Weights of a small transformer language model.
Training: a variant of Muon for these matrices, 122M tokens, 7459 steps.
Each number is 500 + 40 x the weight over the matrix's rms, rounded and kept within 0 to 999. Layers, rows and columns count from 0. Numbers have three digits each.

# layer 2 MLP down (transposed), 512x192, rms 0.0813, rows 224-246, columns 96-191
561493493465511517562465566545493508474483536489460506468456555519492526476470555543524600445504477468458464478519454526475466500476547453460502483471515475553455546446491526595623563485479533475573512456522459439502572457489445409487494502536559508439470422464502427471501488458480483477
414539446439485497548436531517488497487539556528574533481538539506521517547525492521593517473527459535441532505571434579545500497515527493486440548498529484473476461502533532491570505559506407520510539510446507534455516435485509443547553511441576493506552538518498535540484426425425518428
472526475502428489551461498527588498508496420581457522518516539516469494475443419483487445456524518620520451497526540569497526510472550426436536460446560485508491512508517440466560481557468491565507504529480450444502457505554557514534511442447521546497501464452626462505538485468543544590
511532571467436537509541408493535457534507525552431525545460522512445522484516501460550510520479501491487542499469449474562592563519435470453501501480552547502519538563515479489537502501542500494493489489460497530498503585469594498495495546439479537572545459483471502501509577547372413533
469505470527537509439476449458554442436534552537454532534439478483439582524461466442469487572463515529525566556492585456588459506529525457467564496555538471513485453532536431440556492505458527501529501431559509546533501503437502537434494521470498495433524466525532504515516605540513533486
452449477467547482491513461412489491527569528530603445547530459529475489535502535502453548410476534494544499486466443448495542449526427597446541540557500513514479521453381475414428473467449506497417487507449493459514554465473477506501518483489512534513555547426509431513485514571515450514
465507577509481503572526488527479536470504444528445524477528487514517430509485483537537509469428491545500544501489507464387526422428469502458511559521561495469511492472521514491530585493532543470508498515535551475565504495534439517521548512443484442531418469494464587410510448434473466514
463533493475534488563517529487578483487405511470434425504482585553442467540536513456436501508499450514460492480569562505531436554495472398488417517460573458519518511549498505568546538509520460500441513418484511525490501475506512424551514490508504528484498457520472547470525544478511494503
519534515437526455522483501481526479510427477480506518481598499534476527515493595449426504573578446533477499534518467557500542488442527522447521480491465548545510545504483502482504516479491554457372505542481507475547463479550530516449528463483485489565522424450474478468575478539527503452
518490454521473520472546496558542453565551513537523574509599547504507543468575439478505590518520480496503437500494524510469470515452468469491515508533521470541538479462484457518453417556552490561454528514520513609515497550483487493514458509517518463556474504501577509520432538488512503519
521481489494479525464447477530451508454436449511553441533463504415546485574466525500448540498522483490521475497462475470467454519499519474530531453429444428583400541509467475553461418528500547475549531421557496448457442537441449454526491484497494517488481486523428494475608562448464539433
456558550489542560549455497486464479502513489564495400446536534474538535471455434452413482515460498454494520534437556509515548511450523461498458561493502426584495492508520543522530514575485519529519597563499543522444557515517517587499503493593468467488490535537555532509531539448579480501
519596413494432499583400441464502502544495551415485518456456451477507535513489526497535524482544476489460461487531514485460558447559497477500513543476411518500487540537518472438477570480459509489572448542424481490561484518523488538431424467436535471499488501520511574501519519479451472462
509488514543468536525482479612485455543534500503523485515445471435442425473520433530462557514484469477522519469465519497512480600501459529437558510488474588550469535525551479486538517461501484526494554505458483520507499466508594426508565475564596499506528430471450496450467515524557578451
492561600470448452538510450532473529559525500517533580547524496469553457494531515471533471545476500435468485527484523452526491443491496548510493454495526555538462516518536538495572540552513455578495442455458425480519493476477515444543554472493486624430520503479464464452509512464520442520
550474542535451523491518542457492462583524471547505539549502482467536441565491492498506534418528508493558519457473526417563499493524461492563449571448471423563472487535506440489488466558508456550569501556430537554519524476504535543523524478492503474389559456547501455591532514484474509513
537572507511468518495523491427538535517483526496484599496443502555474574471563504526525500494490526498520524551467510496397518532525486457456465514478483473508513513529511539442467530487550457501563463509449545453534492498457536447463469538450460491484491546537448454554511480452554503480
431441453455474476493517451543514450467468531516517500522555600474478533507507546470493523496458500490542445527419465448500535490546497550575490454440540619462528498465480480541569493419467497496484502435537463443502480437522466484497495553513515549542498526457500458459518515526518437519
541488532507508492473583521505478556542516456449562464490535535471460486552512486510497493513527565462533482496429490501520514491539549574506450463510496474400466462501532496410522491531470498447612545483434489483479521553469440551527457514511554557511491502492438492511492531559493438490
487518410456403411502511551518464440490482466466465540444550493496481555373482475536529424478409485547473463477522529512476495483465563468529510442514550450389556493490504516560508495473563543419563457462469507427467530533497548406473427508446472454526521534601466503451510462454483496454
506460467440484528486547505510506431585506455467599502537545489527516466488512520516482459482545495536546552509379496492496472469491501492514551550440593469507576462437465534431489538522480484488526502530500502505480551483472499518531500506531492475501488521471560464476445521468476521455
456500435528550526483497562462452525557477486485549518516504490514456519421474430448488505531499446563489512420480543504533495472468508421512512530528519517539515519472552439464528491556563524563473523460397479478478515521542471448494506463516557513494539521457495470536493543542454475534
500463546426533485516430499562546540518441590501500515452520545508588515540514412519569553484525478450519500439539508465502556540465486497466490438470549473463458503481492501536522485516520553458412463405552494521471529509507569477506509491506452556460462514605488538569483487431403515449
# layer 2 MLP gate, 512x192, rms 0.0888, rows 225-247, columns 96-191
539539549549481502517502553475441451522501466548489512517584492504523487463550493435459408435505500449476490472436462441481415545475485550476519520522528516491512432537518499524525523578554473469509511550469528461512497457431541472574498452528507456492556526466473461507462548472442556448
520473444487447430395508456485488498455494453498496492493535602593502562475408446475472462531542541526461514543545520501504519414440473436467466525477518539511534541539420493490561505478407505552530513577512473490499527538487466521535500541488470529479508547473540487567462467549511589534
514489514474491475466585485495523483493448408515515511473532530554414483507481526578561514499488615525428493530433486514514528571485460479504525538403502463509575529497507566529499520491501451489468513509445545437538506575487493527525543498444444595535516429518490506449505535498543518448
498511474494529462465434588518488525437508518525579511513454539506499467536406462498485565537495528491494501468522500488505503504522569520474580552627538539478583426511448508551461472515547534512509462534511484480434494533455415486443505549526561485499536521519442448445571484518492488479
427436563466544506530480497553420528502587514532529495502506558517572522511561477447465490460495546534526495501569460524528586466560431497476549548478475455472544475496439502517460548432468513459482491489517449470458510434498512501457491459547459502561579445538527431548425444511477494552
569438442544466529461548523545534544489503537364520507429526497605535511468568513455470478447490606457420512506399513462481539547564461426477426563524506502435525508534544511452474510470550576462509524494511503505487450443487506511429518545514565551503524564490469564531488526553494485488
425588472590479519450531493473434496462483418584477474549437452460475501518523539531518500523534586489499540497545430440418437463500543435523508494509472463523502465493510515526468471498465549496520530491490513491522536542554488502491479496563450430523539459506429473535506552581456475468
503535547538548542441502480550463507465441503474552587476519482535489436566566436529492542538449463477496463435425514499547541500529534498597515548505540531473510495516523492436563479472507542502524469463471515569554527474455492441522461559536576471465534543556419579433460475479470469611
503476491530489566476504494457518507523518587524539472543570536512586496513560411463486498584521510500480496573436472554512493508495476564471533466485492443386498513460516443482490437553530477465475483485532541489494495462462518518562477566576469555492496389501552452501449520419512515498
499447498585484556438423498427506548464483473475451427507502512475502500478478485515452517496490570434500530524568541495503496584494566461523503555529560497447462535453492498531528468572571578498522516516480480553505490454510493539514491530496498482412451485464468481577471505523439485561
423512535504468453553511568493480444495490470460537425480465522530387525502422496506512515489520475522537461493499536497495560568529491541515537469503514476500524530592514567490485501496424485512482533526486535494530460610521559528498497513524539456529412529479423483511434459566536516505
440541462545423534450505523509536494582489475458476524488477506563500479560546500585516467543544518486512510475466459478470561507464423466450536513482568494417508439552449557434486488451479540523432477500522538491537487581519504502505493474480453492515561454486594483471558507437557479454
491463536501438503522552554453555556476489501557478529488546486548526583505428550510541484488542496471471513517534504489528523474500490468592505512492474484460570516443479475451523477508490493473500467460572492502539557495491477462446534510428472488514515569548581600512529522543469487522
562598441478468481424505475466474511517455502528494444525533494486473476469493463539500551468512529527504556517500539483577460525507515471509503511489483508483552550469523531461508453456555525511566504477541459495560468517533467453508536475486432436475646541519479506517544527555508461426
564506458543485438555580490497509508505614507462515482508475512490539459500491462474560503473510534446480474490494465452516476484545526496535609526466594551516467462504512406556493512463439482477563498506478521519483540461530519533541460482498618536454486430455491529600493609388457493521
510529481446501497499566519480486545513444455519517525485541446506425495509553461530488457562494553520514487553513466484566552539507471461522476487466480497523486452545417539449456537557610542453522474519498532446472511553510481516522473498457568533504422517527534492447473592495499491535
519524503497577531506468514487485558490508530508467503484526499546479494516492521486423439516490475496481466464491503541538498525565456433506489579490481527519523471568529490457494489536479455478452422537445497458437503429549495579408472477470497472547470567549516503573549582525480518485
501536501532533474480491538479489504545503503507521480492527533517435552496511478452474450511544530435507419445471445542548573481506516551486498496510526509473524527464550547514537481428431532513538497408458461511489473477459496525537510475509549557516468436434456485532492520482554515471
519508512514499420536561448446452493518549476498477398429565530502527522530497582532502478483494486512486478498506508483482549551529476539474508519526486579473494460471477439484500585466490458545447546456553507474481476496555505472434575533583545485470530456497500457522525541533477478511
497505514458466508511519529503455477553519473410512475475466456473512459528462560490481494496532506452513458488500507451467498558475505521583518504441461452552638519436509485488475487503492540531490520505471422514411493485499491488511578501558532510487503596526489529447464447456521475442
452546477548504498614506506471517533508521482464519491532526532480463607473491458421447531532419476505561493513493545463471491503484524526531536452515469536504523484411528520407531530469474449508497516468480463539484443524535473462487531541553493518507480516532493472499507545482483459562
514496470450541509517530504481493489532505536463473512527431478580542480453501491466513522484511574500526493526568527509434455440535508420517446442500520485497515528480442473517482496534536523488504464558487520536444437446503496478529500500522485488486520435492418474424521530560501501529
521532431462503521546483472486447485538480476510475452476540447468488574430568478549493513452519500540478465487460507528496509590509482514474597472508545547476484425527457494536475555428515486564555454514543541601487471496513583519465497508519515473541568458515473500579481531516503485492
# layer 2 MLP up, 512x192, rms 0.0875, rows 225-246, columns 96-191
534431511508508532545554494499474504530481524479453467554452503458472492504569514489465505480498511485534447466529547504494463491418444466538478474413463566600449522515445454480497473437455481507546507487537436479555509494510474530451509479506564543506459510519494525527460540439479451478
438478486500494492505517550492550494501529504524486471496471500455444490451457452467484460498595545480547477527511462468515521441567488442483539514481600605460595463564531451485554486462476437546556523470518480537450533510464558511543515454547493588474514543487504500510514524523504545489
515505446519479477472493473446436551503466400570424460491487442480450429472420542501500524499486559537408532471420441457520511503489523537486455549437522451502468491473540519535432455451527502551506475491536540468553489513539465542507536490522494519449485484533543531532509565419549497498
528483521505527502505501476606569516485507508479530556561528476499474528536539504535499537393480466415494511458567496479476469461498437503500525434471514551465468587475434505442533503576532637522477418509479505502477563448532548501477550494519398447495511505452544478487465438440514469495
474408531473439562541472484533543501517507520466521566562466525483514581492510579491447543479520465536509495548504507468525544472552466460531481465547528476467482484490479533508479535471526544546519523536512502506470522432503556494477449543447487494483589431523475527555462441483421475498
466422523512436492511448475467450519511491543527523511559495436533530418576495528485473513475482493485506536514494524560575489445413583494498470527520570509436499443503411451528535438533516533452516519497503545509486477513494487499553538513521480563488514474454511492529516544569495502418
552454465490508521537526523575538444575501485460467474533517521449508580467553468511431452496507487530462485544485612520534500531484538604525519477461571513438435542522532516514513521519508471541483472544514379530513478450471504520485577480486488518454529515434484494434496489532493536518
521514520455513452523578517523540516505518519502469531598588472539435518558463487558529536451446478501492531472489476531473489457439415470558411500525499493504445458467539479536529449436474465521422544530501578438578539554524438561499515517449445488515484479463514521492563518450511456460
548522519471541390535476501547488540442457466532497520431476528444448483501461598548469455467519429538454504469509564453514510481538537462553483510478545486529545485515543538533461548524437486446499537467407501438483472504580553430454576483508476530519459542477508605509529496513395521537
508478530458488431550482506477502546474471438518483526526464555476493489545523472527528500507496498584445494469522498504551487488486510474495495504444548542486454497533513566507489476481578545471539503476555544430542612530471509519517530484582510512517584587543497540494501457516497495546
488508516546542525534462530474454535471439480545582503474499521521441504547555479502461515536525512561472476473482517473443486510465497505478602469505577495525500443595457511503484436463585596502534511469479498499508550500508515471477486521481523488512490569479567458527479511561489536494
474479552484484510506461528487462523494486516509492474466493563523457565507480439529493498517566515561497491534524475489507555556504493491509458573517467544544461574489555502486434479539483580470546529502559434536526487569418509499399505389498505470463533471509478439548548457516529538519
490533452508562509480472467516527461457491520480497531472492518465452491504510498435454479543515475442555524462484445494442475555451554513476499477533506476547533487524513528527489457526418552563501506513514530544497478510453500570546490473493522542523470554440511398526420496544489549523
525429499500469535554487551497503480487510464532490466483486515482527491503529516507529507482483553512526486420489508510542422569514538546492568513575473525514483542506504411545513502470522458490462492515465533518490405481489506544532487428474473508433432488525536504452486534543448470516
522517523542482474520523426490454516497504489493476500561493519475523510494521523505502484479429435455490526574554520484530454530537535449492584469525520500529452417522578446513528474540428514541523504543432485499517567515509512507449532475463498498383472467499498434510536541453510511495
496517532517480516470464435514573489537544520495498513499479546472509517467390558485427525514460514518499468512439488527511498492490514508459523562485488513441429532424527523566521467506500530530447492465529509602466452520557439554483495486520488535538560471478570464420530512528420549499
522516510506467495537548490557538488562525487479512516449467536453477518455518437507465473535497505505550508517505491472514451472482508407518531449491536462475359532461551537513490569423520505492505577521529448534549463502430552513596497575530535535480561501515488544539510496491559476484
471498477552531402521444457487522535560472515406496470486542439561525502545474428513510493516536492448488470480526463514504499524512533529427424528486453529520479535449569462498574470554505546542530517489451535493535517475423468484491535413498528517535457447500463547525520518529537512473
539458495479536579510515560549542462479443449441489520493514475467518496490601472547559508495575496457504500475428476498423500551447477484421490556607522515437507557535473501474575534484524562494514438498509565486543492474556499486504502463481506487508545551507446509487529505371490447460
523567499449537445506543481522508494518506469453466486544453511484477489497505483486480557484538453538498444515492503462497493503393526540538515514437547510490520480477499465499497530546508443547530437520500506468480458532455581476579606503524500497480470614493529524488476469453500476489
445501504507529503610441504494561485485530522469513425517527452492460529561536543415528535518512499485569484593513536455533513434451462515537554555568504499488513544512499470507523535523422437499458490520539519464494471478505460485464529535507481548536476520550470500468422526576472470502
549523510518526557559492477464529489464516517523566454552625476468556501460464506463458496497496509476520519504468493511584462519439545514529512490511455498483497389444517513465420492447457501515469544550439439483460457515535457518494486513523446507462462454469524444496470472562498489473